Weights of a small GPT-style language model, trained from scratch on English Wikipedia: 4.68M parameters, LayerNorm before each block.
Each number is 50 + 12 x the weight over its row's rms, rounded and kept within 0 to 99. Layers, rows and columns count from 0. The size before them is the row's rms in percent of the matrix's.

# down: layer 2 MLP down (transposed), 1024x128, rms 0.149, rows 50-102, columns 64-127
# up: layer 2 MLP up, 1024x128, rms 0.234, rows 51-102, columns 64-127
down50 095:39 46 38 64 44 19 38 60 44 31 50 54 61 35 56 62 52 66 35 39 69 53 71 66 69 54 45 59 46 31 48 45 54 22 68 75 50 59 41 45 38 67 53 30 45 62 63 25 62 44 38 82 36 48 43 52 49 40 40 42 51 43 49 54
up51 102:38 49 51 25 68 61 60 35 46 69 68 44 63 64 51 41 55 36 56 50 35 49 57 52 73 42 58 49 35 14 59 38 39 49 26 57 35 48 53 54 63 70 57 59 58 52 53 43 44 35 46 73 32 63 54 37 32 18 56 74 47 45 40 41
down51 097:41 50 45 72 27 50 52 54 59 33 33 51 50 32 33 43 40 55 66 42 52 56 48 45 37 66 48 52 60 74 59 42 76 54 65 64 59 53 71 58 43 58 48 36 46 28 47 48 37 52 44 20 55 44 55 45 46 90 55 36 61 63 34 63
up52 095:58 26 43 29 51 45 55 61 44 61 57 56 41 44 66 62 47 43 68 72 43 47 47 42 33 55 38 55 61 58 55 43 64 54 51 65 35 32 76 40 51 42 43 65 34 18 54 38 58 15 76 50 54 64 55 50 37 51 40 53 60 69 53 31
down52 100:51 62 57 60 46 70 82 28 52 49 43 48 55 44 09 50 52 55 65 24 35 37 54 60 53 55 56 49 81 41 34 51 44 58 50 49 53 48 59 50 54 36 37 42 64 68 58 59 59 76 37 24 49 61 36 66 55 49 43 47 34 49 56 42
up53 106:65 39 65 25 57 86 42 60 44 31 44 40 48 68 39 42 35 64 30 58 67 51 45 45 23 60 48 59 47 56 64 62 67 42 41 53 64 34 44 37 51 45 48 53 62 54 58 60 48 46 73 50 60 54 28 46 43 30 46 33 59 43 38 62
down53 103:68 51 33 38 51 42 64 31 49 64 45 57 48 46 39 70 41 79 41 61 61 51 54 33 31 52 62 48 57 69 74 34 44 57 32 40 60 73 32 35 53 62 58 77 48 48 57 40 38 50 61 46 36 36 35 65 53 41 42 57 54 53 52 68
up54 105:64 25 53 44 66 41 36 42 56 50 45 49 37 42 49 61 33 50 27 47 28 59 39 41 67 23 51 57 55 24 60 74 47 59 65 49 47 47 65 58 68 47 69 70 59 56 45 64 58 59 28 40 53 55 56 53 70 43 53 55 52 47 64 24
down54 107:47 85 44 42 34 44 63 70 38 56 66 41 17 56 29 59 62 46 55 57 43 41 33 34 45 64 67 41 57 64 69 34 65 36 48 50 70 47 30 35 37 56 56 33 45 46 70 58 47 47 32 58 54 34 52 50 42 56 52 47 45 56 59 57
up55 080:46 41 32 46 43 34 80 46 73 51 35 48 47 32 59 45 53 49 42 48 67 50 53 49 56 46 77 43 52 61 47 34 55 65 47 65 56 61 54 44 67 71 48 35 64 37 27 55 36 48 44 47 43 47 39 30 40 54 54 57 44 55 44 44
down55 088:44 55 26 65 49 70 48 50 32 56 54 40 55 62 42 65 73 31 35 70 40 44 51 47 45 45 56 46 49 50 54 48 33 39 71 33 42 54 38 62 68 42 49 56 55 74 28 39 45 43 31 62 47 36 59 42 49 46 43 48 70 54 71 32
up56 102:58 84 50 48 49 59 41 54 34 49 54 70 52 55 60 42 45 69 43 39 50 79 55 52 51 52 48 59 58 43 44 49 48 70 49 40 46 54 50 40 63 20 43 53 45 61 48 45 29 65 41 56 43 46 45 45 35 42 56 29 52 69 39 46
down56 108:60 54 68 41 79 44 30 53 49 40 45 61 39 60 60 47 53 38 60 53 48 42 41 63 59 72 42 61 43 64 54 58 44 44 54 48 40 65 42 43 52 64 35 44 50 36 38 46 51 38 37 64 52 70 65 50 41 27 60 26 44 27 35 59
up57 088:58 66 51 49 34 71 43 52 32 27 67 55 70 23 38 50 54 62 52 53 52 57 72 50 44 62 52 49 73 51 57 69 40 56 35 60 47 26 64 53 56 23 44 40 47 51 56 41 60 35 51 57 50 61 57 48 32 27 37 51 57 57 50 69
down57 093:54 72 48 44 37 42 52 78 49 62 53 55 33 84 45 38 53 51 49 37 44 44 46 23 60 62 36 47 44 54 36 62 42 40 54 36 62 67 35 54 46 70 54 66 60 60 27 57 73 61 38 46 52 56 43 49 58 49 64 28 53 35 66 52
up58 092:66 44 43 38 51 58 69 45 54 26 40 64 60 41 35 43 37 33 48 53 51 90 47 79 37 63 49 50 55 40 66 61 51 36 69 64 48 59 42 51 32 37 58 57 66 63 52 62 41 31 36 34 50 48 42 27 44 37 38 68 48 43 46 51
down58 097:56 36 35 61 54 59 54 65 56 60 62 49 41 43 58 62 73 49 68 48 67 49 65 45 55 57 50 54 38 43 47 48 66 55 41 35 39 40 62 19 45 16 53 44 55 38 56 51 56 33 49 65 64 49 50 45 55 35 21 46 65 69 60 68
up59 095:54 59 54 52 43 66 44 34 62 57 49 44 32 35 52 71 63 47 51 45 40 43 52 61 74 68 43 25 55 46 71 49 37 45 29 43 43 26 79 37 49 56 50 45 63 56 54 58 74 36 45 55 66 60 65 54 42 49 64 33 43 38 59 08
down59 094:74 36 35 29 51 46 27 44 41 66 32 50 68 42 63 48 26 37 58 66 46 52 34 52 50 55 46 45 51 25 56 66 73 47 65 39 64 65 59 42 75 41 55 59 41 48 36 55 30 64 61 52 50 49 62 52 45 55 47 34 40 55 45 60
up60 094:58 65 41 52 53 47 67 66 26 34 61 39 64 42 50 67 60 62 55 39 56 58 58 68 41 40 53 64 40 58 38 42 38 50 49 40 59 37 33 53 40 64 48 49 56 49 46 55 37 56 56 45 33 64 69 51 76 71 64 42 52 63 72 23
down60 091:42 42 44 41 44 58 52 53 76 45 52 56 53 71 63 49 32 55 53 54 49 33 60 60 52 55 51 50 45 43 61 58 72 43 77 66 47 58 57 58 66 36 56 51 64 62 49 45 50 38 56 51 38 46 39 60 43 15 46 51 43 48 32 46
up61 098:67 35 53 62 46 52 45 38 51 38 58 32 58 38 71 43 46 52 53 31 53 42 47 47 47 56 58 49 65 62 25 62 65 44 70 75 13 61 58 56 51 50 45 54 40 30 57 55 42 67 41 48 49 49 45 50 56 56 40 57 40 63 54 32
down61 091:34 53 51 48 30 33 19 49 53 47 61 35 41 36 51 38 61 43 36 62 55 46 47 30 57 49 60 37 22 43 42 54 41 62 43 38 72 62 26 53 71 37 75 56 87 49 59 66 60 51 61 62 56 55 44 69 48 41 64 56 49 56 33 71
up62 089:33 52 69 42 49 51 56 42 42 48 61 77 40 32 46 39 48 57 40 47 40 48 48 63 51 45 39 37 66 57 29 46 52 55 45 36 74 65 28 57 41 50 49 41 36 48 56 55 56 56 39 56 49 39 47 43 58 36 49 50 68 67 40 41
down62 091:69 52 28 40 63 32 15 56 52 50 40 49 38 57 50 41 53 57 58 27 46 57 70 57 56 56 52 75 51 46 54 48 37 48 44 40 50 40 29 54 68 36 70 54 48 48 59 44 50 70 47 44 50 51 59 59 71 59 49 37 55 56 56 57
up63 101:38 45 60 44 64 69 53 60 52 50 53 73 61 59 53 50 55 43 56 40 47 55 61 45 49 47 45 63 43 73 19 52 44 58 55 62 33 50 56 47 54 46 46 37 42 71 55 57 58 61 51 72 69 62 53 40 34 64 41 39 50 15 74 52
down63 103:35 66 50 57 33 51 51 52 46 75 24 53 49 30 41 61 47 48 37 48 42 45 37 43 64 62 61 54 61 48 51 37 59 40 63 56 60 65 21 63 51 42 30 50 52 68 45 52 36 72 69 38 55 60 35 44 57 57 37 52 57 44 44 46
up64 108:37 56 44 47 34 46 60 54 64 63 50 44 28 24 54 59 55 40 58 33 34 61 33 62 55 36 44 46 22 47 42 47 47 42 41 41 49 50 68 51 64 53 53 77 58 27 54 43 44 42 64 45 70 43 49 42 41 42 41 41 44 53 48 59
down64 109:50 48 51 41 51 60 74 60 60 48 63 44 51 69 45 38 24 41 47 41 44 50 59 54 56 40 36 62 37 49 42 53 26 48 64 37 65 21 47 52 65 53 45 47 66 59 41 63 64 32 74 44 80 42 42 47 48 56 56 64 42 61 55 37
up65 097:51 59 36 42 49 67 66 63 49 23 57 67 48 46 42 84 52 66 53 34 61 33 53 47 58 71 53 36 48 57 54 13 53 59 32 52 56 35 55 31 65 57 36 62 70 45 43 46 75 45 63 58 28 54 52 63 44 62 54 70 59 37 59 34
down65 098:53 52 47 29 68 43 57 32 45 74 45 39 39 36 38 68 58 42 41 42 35 38 59 46 52 69 49 37 48 45 49 35 52 21 30 49 70 41 57 58 39 39 54 68 71 42 30 53 55 47 51 56 54 43 77 48 55 71 39 64 65 61 71 74
up66 102:48 33 57 60 25 52 45 50 59 56 52 87 72 37 38 47 38 65 33 82 56 44 63 39 57 47 53 61 60 63 44 41 37 46 35 30 76 44 51 31 57 41 33 30 64 28 37 59 65 56 39 46 46 44 57 31 62 46 41 58 66 54 49 56
down66 121:52 67 41 51 28 63 63 52 39 43 54 77 46 23 33 49 32 72 45 52 66 49 48 31 56 48 54 59 50 79 53 30 43 50 55 30 30 63 52 67 52 56 35 50 76 24 58 52 57 50 56 35 62 64 45 53 32 46 64 53 37 50 49 30
up67 106:36 44 54 46 54 50 30 70 26 30 52 62 54 34 57 31 65 52 68 44 53 66 54 55 48 54 48 69 52 58 66 30 70 62 50 55 36 59 48 39 74 50 60 47 42 36 25 36 56 59 61 46 66 54 75 50 29 49 39 18 54 34 57 67
down67 117:46 43 35 47 27 44 56 59 35 36 76 58 29 43 41 53 72 37 47 33 50 39 62 49 43 36 59 57 46 43 80 52 60 54 40 56 37 42 56 58 64 17 62 20 72 56 54 32 61 56 62 47 44 84 49 45 40 40 58 45 48 64 53 59
up68 107:39 46 42 45 45 68 34 72 48 45 55 88 65 45 61 51 45 45 63 37 34 35 28 45 59 51 56 54 39 47 21 47 48 43 37 54 47 39 46 46 45 59 45 45 44 52 46 46 53 63 60 50 51 55 47 63 38 48 46 42 59 48 79 41
down68 129:30 34 51 50 46 58 22 54 42 66 42 71 33 47 48 56 42 21 63 70 54 41 62 45 52 45 63 45 54 38 45 54 35 38 54 33 27 31 62 42 63 62 61 64 66 58 86 50 59 46 53 44 60 49 39 54 44 33 22 47 57 60 64 31
up69 113:43 43 68 69 51 55 67 68 52 43 45 63 57 39 24 48 46 64 54 54 45 52 35 61 58 42 73 48 45 53 36 56 39 51 20 40 53 49 30 57 57 50 33 58 55 63 46 54 58 51 48 61 40 47 59 69 54 48 58 50 48 45 66 65
down69 108:57 56 36 49 49 40 62 58 55 50 68 49 34 49 47 60 79 56 49 56 38 30 43 41 60 52 62 62 47 50 59 59 43 58 44 58 42 78 50 56 64 32 50 41 47 45 48 53 43 62 68 86 51 48 39 38 61 55 37 41 54 51 79 36
up70 103:28 65 35 51 42 54 23 64 35 42 37 69 62 41 43 55 39 81 52 69 49 51 61 39 64 24 34 66 49 44 44 48 69 62 33 35 49 38 40 41 50 54 55 46 56 45 51 36 59 33 44 71 39 65 52 59 57 50 59 61 43 30 47 58
down70 101:42 49 46 50 39 62 70 69 45 39 45 51 60 61 50 46 53 46 77 60 58 63 57 31 31 31 61 40 70 58 29 40 41 39 54 63 51 31 33 45 27 49 38 48 64 52 36 48 49 58 50 72 58 47 42 49 44 52 43 64 37 60 69 52
up71 094:46 35 77 56 59 64 63 46 55 54 16 70 58 31 56 53 19 40 64 49 38 59 68 53 56 62 61 38 65 59 72 40 71 31 30 45 53 50 27 37 33 41 44 43 54 52 30 51 47 38 42 44 46 36 46 37 44 60 62 63 55 43 52 52
down71 093:73 65 37 47 55 64 57 45 46 40 62 64 35 57 53 56 67 66 73 47 42 42 40 33 42 39 51 48 42 27 47 55 33 50 44 22 47 60 48 70 27 56 50 55 49 38 63 60 46 58 43 62 58 64 48 49 37 62 37 50 36 48 29 33
up72 099:46 52 53 55 43 34 39 48 29 42 73 39 48 34 59 44 48 64 62 64 30 30 29 38 49 46 33 60 56 56 49 58 63 66 63 32 40 50 51 55 52 75 70 52 27 54 74 41 43 71 53 51 51 45 31 63 52 30 40 59 40 60 38 51
down72 096:55 65 47 29 73 52 52 30 60 48 66 31 48 59 25 65 41 45 44 44 64 44 55 41 60 57 49 45 58 62 49 55 42 33 49 48 75 36 49 38 25 67 39 63 30 43 55 37 23 52 70 49 58 54 44 43 70 54 57 46 50 61 61 54
up73 102:54 38 51 52 54 32 67 48 38 48 43 38 72 55 38 48 47 62 59 39 23 57 21 56 53 65 56 32 52 61 24 37 65 30 40 49 52 44 40 37 38 55 54 44 49 29 42 66 57 79 42 65 52 35 43 51 55 54 61 38 24 64 71 50
down73 101:58 89 44 60 56 55 32 61 59 65 32 49 45 36 53 54 56 31 57 54 77 31 45 33 49 58 32 47 65 39 53 54 25 50 34 32 70 51 42 61 54 46 65 56 48 40 36 45 58 61 37 59 69 44 40 44 33 44 41 45 66 46 43 42
up74 098:43 29 61 58 32 52 53 69 59 40 42 28 34 42 44 54 53 66 50 47 40 42 55 42 78 52 45 63 80 48 57 46 43 57 44 47 41 54 71 59 49 25 48 59 59 60 63 24 47 61 32 60 51 43 47 54 52 40 45 37 58 45 47 58
down74 093:62 46 47 41 55 41 75 48 57 41 66 35 57 59 50 48 37 49 49 39 53 39 42 63 55 38 49 52 49 69 62 33 68 54 44 43 70 57 46 56 24 86 46 64 43 47 67 56 44 50 67 57 52 74 50 59 54 44 50 47 44 61 69 46
up75 111:44 53 34 37 45 60 57 31 67 31 19 47 62 54 38 55 50 75 63 87 53 59 27 57 58 54 62 45 52 67 57 61 50 55 67 49 46 46 36 57 46 42 49 50 46 90 62 66 51 48 50 43 57 51 40 47 53 43 48 41 71 53 50 50
down75 111:63 70 35 63 56 46 46 43 32 69 54 54 53 42 58 43 56 70 41 41 50 48 42 35 48 34 59 45 25 33 45 56 29 72 56 56 34 46 50 59 47 46 68 64 48 44 51 37 61 76 42 33 58 48 54 59 42 30 52 57 33 51 59 36
up76 106:49 65 60 33 34 43 41 55 42 18 47 68 34 48 28 42 51 53 72 38 42 57 50 44 43 58 50 65 41 57 61 62 62 70 51 58 54 41 35 57 49 43 28 85 51 31 55 41 44 16 51 44 53 45 54 56 37 56 36 59 27 58 37 41
down76 110:42 46 54 46 58 63 72 57 65 42 50 53 54 40 26 28 45 57 31 39 49 32 50 40 69 41 36 53 46 51 64 55 67 65 52 61 50 31 47 62 49 61 36 32 57 72 34 57 52 46 42 65 55 78 65 41 59 55 55 37 40 55 71 57
up77 099:58 61 50 51 53 63 53 50 52 41 20 71 55 64 30 53 26 27 45 30 41 61 59 56 45 50 49 68 59 49 57 51 67 44 51 41 63 69 46 58 51 49 49 32 56 75 38 69 85 38 36 12 63 43 43 52 50 38 56 54 52 44 47 14
down77 112:54 39 38 60 48 30 51 67 60 72 66 55 18 46 57 73 43 67 53 25 71 73 54 45 55 52 48 59 56 55 56 27 43 35 47 43 50 69 42 53 37 42 27 26 55 48 56 46 41 49 26 54 60 72 64 59 57 67 47 40 51 54 64 36
up78 085:54 34 60 50 36 20 47 58 35 53 43 40 46 60 55 47 35 58 59 60 44 51 53 59 56 75 43 53 74 69 55 65 50 64 39 68 43 55 35 37 58 56 55 52 45 25 53 42 60 46 85 43 45 35 54 38 56 42 36 59 55 42 41 53
down78 089:51 81 35 61 68 56 25 65 69 42 61 48 36 31 34 48 58 63 49 39 55 39 61 46 62 37 54 51 43 28 60 46 35 55 55 48 39 50 80 46 49 34 56 49 42 41 53 50 40 47 43 47 51 68 43 57 35 76 60 46 35 52 71 30
up79 095:39 41 59 41 47 63 45 46 35 60 59 53 29 42 55 54 30 53 52 55 41 50 57 50 62 40 66 48 42 39 36 55 38 48 61 70 45 52 66 40 43 45 70 74 56 30 63 66 66 48 46 52 43 56 60 70 50 53 64 43 51 23 46 42
down79 091:59 64 72 45 49 45 50 55 55 34 56 37 53 55 26 46 54 57 53 37 52 38 61 46 37 52 52 57 48 55 25 54 46 25 61 14 40 56 41 70 58 56 30 39 78 57 50 53 66 48 35 37 48 27 66 59 76 52 31 70 58 55 39 62
up80 095:38 28 48 63 38 29 34 56 51 29 44 61 49 56 55 51 35 45 51 58 41 51 52 72 61 20 41 53 49 51 67 68 52 46 72 52 53 52 33 34 32 48 50 42 45 55 52 47 39 49 71 45 46 52 44 52 57 25 53 49 57 64 62 68
down80 091:54 75 47 57 47 55 71 50 17 55 45 49 43 42 41 49 67 56 51 59 62 60 44 37 55 72 67 43 53 49 51 32 43 54 28 57 57 51 55 61 62 57 80 46 40 42 37 44 50 41 39 47 28 48 56 52 63 60 55 35 54 30 51 17
up81 109:50 64 47 56 45 56 69 43 41 42 60 57 48 60 74 50 50 38 65 35 55 56 33 63 36 26 54 45 43 55 28 54 17 54 54 37 56 73 65 41 56 57 34 62 61 60 31 62 65 44 54 46 41 59 54 82 41 59 44 49 50 41 42 65
down81 106:50 49 63 34 59 52 55 67 48 63 79 62 66 39 53 50 42 70 58 67 43 27 40 44 49 49 50 55 28 33 47 67 41 29 62 39 55 60 87 61 61 43 38 39 43 45 58 67 40 37 38 38 43 50 56 45 68 41 44 37 50 83 38 50
up82 108:40 56 41 56 66 53 46 54 33 53 58 54 59 53 55 48 45 34 73 29 38 31 39 51 51 38 59 63 50 72 50 72 75 55 38 44 54 43 55 42 76 59 61 57 51 43 32 52 39 51 47 54 43 41 34 56 51 53 33 30 49 44 69 28
down82 106:33 53 18 68 37 54 39 61 49 42 49 68 54 51 48 37 66 52 69 49 28 37 37 39 63 61 55 56 42 36 62 46 46 38 73 55 61 62 55 68 51 37 38 50 52 37 77 28 45 53 68 27 53 26 64 57 65 59 49 29 63 71 49 54
up83 113:28 59 37 63 52 47 54 44 53 34 60 67 55 69 36 77 52 48 56 43 63 56 57 59 64 33 50 57 44 44 63 70 46 51 40 60 37 56 58 47 44 42 36 40 53 60 47 70 60 28 31 52 44 64 57 44 43 49 44 59 53 53 53 46
down83 102:32 45 59 53 57 35 63 50 57 57 67 38 37 20 50 45 56 39 52 52 49 17 59 42 54 66 52 57 46 55 51 57 45 50 48 48 39 60 27 56 47 66 29 69 53 54 77 39 41 67 63 65 48 65 43 58 51 50 52 70 41 53 26 76
up84 097:39 63 49 34 62 33 55 65 10 72 54 61 48 57 54 63 54 64 39 26 53 85 52 56 58 35 47 53 39 52 59 57 72 44 52 47 48 49 61 40 68 67 56 52 55 47 50 69 38 48 48 58 65 62 41 45 35 51 49 33 67 34 54 53
down84 098:51 51 52 52 52 61 45 38 52 17 53 64 33 48 43 38 57 30 48 62 40 26 57 54 51 69 43 61 55 37 32 71 46 65 51 48 63 49 50 25 55 48 61 33 66 63 51 16 60 38 53 50 29 36 80 39 59 55 84 53 51 47 47 56
up85 104:37 49 50 49 54 53 48 37 39 36 53 58 46 57 64 59 56 59 49 40 63 41 61 76 68 42 43 66 36 60 38 70 67 66 45 53 45 31 45 24 46 45 30 55 28 36 47 50 60 59 43 56 49 56 76 58 43 69 52 49 60 51 35 51
down85 107:48 42 60 54 37 45 49 45 62 43 36 53 33 48 38 51 42 47 52 49 40 38 57 59 50 58 50 42 30 38 45 64 41 44 40 61 48 25 59 35 62 56 57 42 59 47 44 44 58 70 52 49 69 45 48 56 18 54 61 67 41 59 52 47
up86 099:69 39 50 57 38 65 47 61 34 53 49 50 74 30 70 39 38 59 59 37 55 41 39 48 49 45 43 42 52 53 39 66 85 73 58 60 24 56 53 59 50 44 52 76 41 46 68 53 55 47 62 53 38 62 51 44 42 52 45 41 47 42 46 53
down86 094:60 53 60 51 61 51 52 40 41 65 54 49 49 58 61 75 51 63 47 50 60 22 44 51 34 39 65 70 56 31 58 59 48 44 47 55 27 53 57 55 37 41 69 47 51 60 42 40 65 52 51 53 49 54 41 39 65 34 46 52 57 43 58 42
up87 101:47 66 49 31 27 50 56 48 43 48 56 50 46 63 73 45 39 70 45 60 53 54 39 52 74 62 64 51 13 45 38 45 54 41 42 46 30 62 54 34 47 65 76 47 71 55 60 41 46 50 52 50 40 44 65 72 55 55 47 20 46 36 52 45
down87 111:63 45 53 40 60 47 41 63 52 55 23 45 72 70 39 47 63 34 59 57 46 32 51 40 50 40 74 43 59 47 48 37 51 63 48 56 56 49 40 44 66 38 74 67 19 30 36 74 44 45 61 33 56 50 39 54 58 62 57 31 57 54 59 44
up88 097:45 63 45 62 57 68 49 57 41 55 45 42 51 70 29 54 51 53 26 53 67 60 45 32 66 52 66 55 40 28 39 68 55 42 71 44 56 45 37 67 48 52 44 48 65 52 46 61 26 51 56 45 52 38 65 57 46 36 52 44 49 44 57 61
down88 098:64 40 57 51 62 49 51 47 54 44 50 64 61 61 49 40 53 66 44 40 52 35 73 41 51 46 42 55 57 61 85 39 52 39 50 59 35 52 48 45 32 37 44 57 44 45 59 32 35 44 64 67 67 34 50 54 60 65 64 48 48 65 49 68
up89 105:41 48 42 54 48 39 59 55 36 41 45 42 74 61 71 60 62 55 39 48 28 67 34 52 55 54 42 35 48 37 56 36 33 37 53 49 64 41 51 57 51 50 46 64 57 72 58 39 65 29 56 64 69 24 66 52 32 35 53 50 54 64 47 27
down89 104:60 57 41 53 42 53 58 33 46 27 40 43 49 38 46 60 44 46 59 53 44 68 42 57 52 47 64 56 50 43 53 53 24 57 45 51 70 38 62 54 50 39 55 68 55 69 63 39 25 37 69 42 17 49 57 52 50 50 36 67 54 52 39 63
up90 101:53 58 66 46 74 57 75 47 53 56 57 74 45 54 41 34 55 75 19 46 47 45 52 49 62 64 63 50 52 24 49 50 39 39 53 39 68 58 61 32 38 40 54 65 53 55 40 49 50 46 43 40 40 46 47 40 49 47 54 52 46 44 56 31
down90 094:36 54 50 52 65 34 39 61 48 34 61 58 55 53 47 49 53 44 62 43 48 77 49 50 69 44 57 51 57 41 82 38 50 57 47 42 46 49 60 36 76 48 67 55 43 47 43 25 42 54 65 75 56 43 51 50 57 68 52 37 58 47 48 47
up91 100:45 41 38 71 42 66 52 40 72 79 42 45 38 50 53 44 40 57 14 47 50 54 56 47 69 48 52 46 22 54 60 71 42 46 34 60 49 35 51 57 56 45 42 70 43 48 46 42 37 55 56 44 70 52 62 66 53 48 61 50 41 51 53 31
down91 100:62 43 39 39 56 54 47 62 40 49 57 55 50 45 71 63 62 42 59 43 59 75 30 35 36 46 59 50 54 54 46 38 61 33 64 43 64 42 60 54 70 48 62 07 39 72 39 69 54 55 45 59 42 58 58 45 32 54 37 44 42 67 47 55
up92 108:56 41 58 39 37 54 46 48 57 41 51 59 53 44 53 56 74 50 47 35 30 54 53 48 41 41 36 60 53 47 52 45 43 51 54 54 63 45 51 50 60 47 42 63 36 61 46 59 56 52 50 19 58 58 37 27 33 48 51 59 59 38 52 70
down92 112:52 74 49 55 70 45 55 46 62 28 51 33 48 40 32 47 19 47 51 54 68 60 53 62 49 66 54 38 43 44 57 39 38 40 79 55 33 41 48 59 51 62 56 44 52 45 51 61 52 63 23 26 61 39 62 68 73 40 45 47 33 77 49 65
up93 094:49 51 44 65 60 62 56 46 46 25 57 53 44 49 42 42 41 48 43 51 56 48 40 44 48 41 48 71 45 55 41 43 35 57 46 48 58 61 57 45 51 43 36 51 49 47 49 60 81 62 20 35 57 54 55 73 45 58 28 36 47 44 40 47
down93 095:35 42 76 53 56 26 72 55 56 39 66 66 57 41 58 48 60 58 52 42 69 50 61 40 59 54 70 56 51 50 66 32 51 43 41 44 64 39 54 60 35 40 61 42 56 30 47 47 41 47 43 35 27 36 43 38 63 74 31 55 49 64 49 69
up94 096:68 42 27 69 72 47 41 75 53 62 47 53 47 39 46 66 37 53 61 43 51 39 60 43 73 63 30 40 45 79 61 29 52 54 31 54 57 44 68 50 40 55 40 51 48 53 51 21 38 56 42 65 58 49 45 66 34 47 59 56 51 57 37 46
down94 095:49 57 60 34 26 61 26 44 70 75 39 35 47 42 60 70 65 66 29 63 58 77 50 46 41 46 62 56 44 40 52 57 27 52 53 43 39 36 42 50 32 44 48 56 49 44 46 45 70 53 61 62 57 49 47 57 65 38 59 53 63 38 64 52
up95 108:46 37 46 50 46 45 36 69 54 45 53 38 45 72 64 44 20 64 32 62 37 55 51 61 57 32 35 36 71 35 53 54 60 44 43 35 25 49 60 57 50 69 62 65 59 50 71 53 63 67 67 80 45 63 49 55 54 65 65 34 63 35 58 63
down95 105:48 60 56 39 43 48 43 39 42 47 59 58 38 43 63 32 53 30 59 73 67 52 77 41 28 68 59 43 49 52 42 32 50 35 44 53 26 39 40 60 48 58 59 45 59 56 61 59 44 60 58 63 61 61 49 32 53 57 40 38 39 54 58 60
up96 098:49 51 53 25 32 59 42 47 47 45 43 55 56 45 15 59 33 58 32 56 36 49 72 50 42 49 57 81 53 64 32 52 61 57 50 52 60 60 80 69 42 51 54 41 48 45 38 61 18 59 46 45 46 63 33 73 40 58 54 47 60 50 66 56
down96 096:60 62 38 35 47 70 47 45 57 36 50 53 48 60 51 45 45 43 34 45 77 49 58 48 48 46 48 21 52 54 48 34 43 48 46 43 39 71 47 47 66 53 34 52 69 35 49 37 48 57 29 40 31 61 37 52 42 68 46 48 54 69 47 46
up97 103:63 34 37 36 44 57 51 59 39 62 37 55 53 55 71 64 45 43 49 67 54 67 41 55 45 59 46 80 45 57 38 39 31 37 50 62 39 40 47 62 42 54 45 52 44 62 53 36 52 63 61 66 62 36 30 50 53 39 24 45 49 55 51 58
down97 102:68 53 32 46 51 40 39 72 20 53 51 56 67 30 59 50 59 49 52 54 48 37 43 30 37 51 44 55 45 44 61 50 12 29 45 57 64 59 35 51 37 45 63 44 57 56 62 49 71 56 44 61 52 35 63 31 56 58 36 53 54 52 58 57
up98 102:62 46 55 54 50 45 73 46 24 43 20 70 62 35 17 53 50 55 59 33 59 57 56 54 59 50 42 56 57 66 60 53 69 45 59 36 84 54 56 60 60 27 40 44 58 36 36 51 61 32 52 44 63 45 42 58 66 42 45 57 61 51 52 30
down98 102:37 50 68 43 41 41 34 53 44 39 40 47 22 58 48 74 47 52 56 45 71 57 52 39 35 68 64 61 56 68 46 28 57 41 53 58 52 54 27 28 44 51 43 13 45 74 66 46 28 51 52 44 58 58 54 60 49 69 61 40 62 64 33 43
up99 100:50 49 44 48 48 52 51 74 29 47 35 56 62 59 44 84 62 55 52 44 61 50 54 37 57 33 49 41 43 39 46 48 80 40 62 42 47 52 40 54 30 37 51 48 31 48 50 35 40 37 60 45 60 58 64 55 49 31 42 68 73 14 56 36
down99 100:54 46 42 50 43 45 50 69 58 33 66 54 47 38 55 71 40 61 55 54 62 55 31 41 57 41 53 57 61 70 75 47 20 33 75 46 53 56 59 59 61 47 33 52 38 46 68 42 47 54 32 51 53 53 61 45 53 63 34 53 50 61 58 66
up100 068:61 35 55 60 46 36 46 44 58 65 46 40 73 50 43 58 46 46 36 45 68 54 54 39 56 55 23 48 34 56 44 32 49 52 26 64 53 35 54 20 65 49 32 49 46 41 58 52 41 70 39 58 70 42 50 55 59 63 68 45 44 58 44 63
down100 077:46 49 51 63 53 41 42 46 43 50 33 61 59 55 35 61 60 61 56 69 60 35 40 49 60 71 52 69 36 50 49 62 35 49 57 54 56 52 38 55 53 35 42 45 63 45 54 44 69 36 17 60 69 72 39 46 33 51 53 61 44 65 46 34
up101 108:53 49 51 47 61 37 43 41 52 59 66 46 52 61 60 53 39 63 72 56 42 48 55 21 40 50 31 45 67 14 39 51 55 51 56 54 47 44 63 45 66 53 39 65 50 32 43 55 69 59 64 45 30 37 52 28 56 61 45 54 35 61 53 37
down101 103:53 66 43 30 53 52 30 47 51 41 58 61 46 60 45 48 51 57 66 60 68 49 56 47 32 71 55 65 59 47 55 49 65 39 57 55 55 59 22 54 47 57 58 45 48 59 33 38 42 69 43 73 36 41 32 60 63 34 60 60 69 39 55 47
up102 105:62 51 53 38 61 51 25 56 48 50 64 56 59 49 42 47 46 34 30 48 60 58 49 38 69 56 45 49 35 61 51 56 36 61 40 58 33 55 27 24 48 48 29 50 54 54 55 32 43 61 61 17 46 51 40 61 58 66 45 53 54 56 73 66
down102 101:34 60 68 51 28 42 50 33 59 51 48 35 58 50 45 61 56 77 57 43 34 55 47 54 39 54 54 54 56 36 43 44 45 36 55 45 76 59 61 60 54 53 60 39 57 31 49 58 65 54 61 60 39 53 42 43 42 56 58 43 60 37 50 34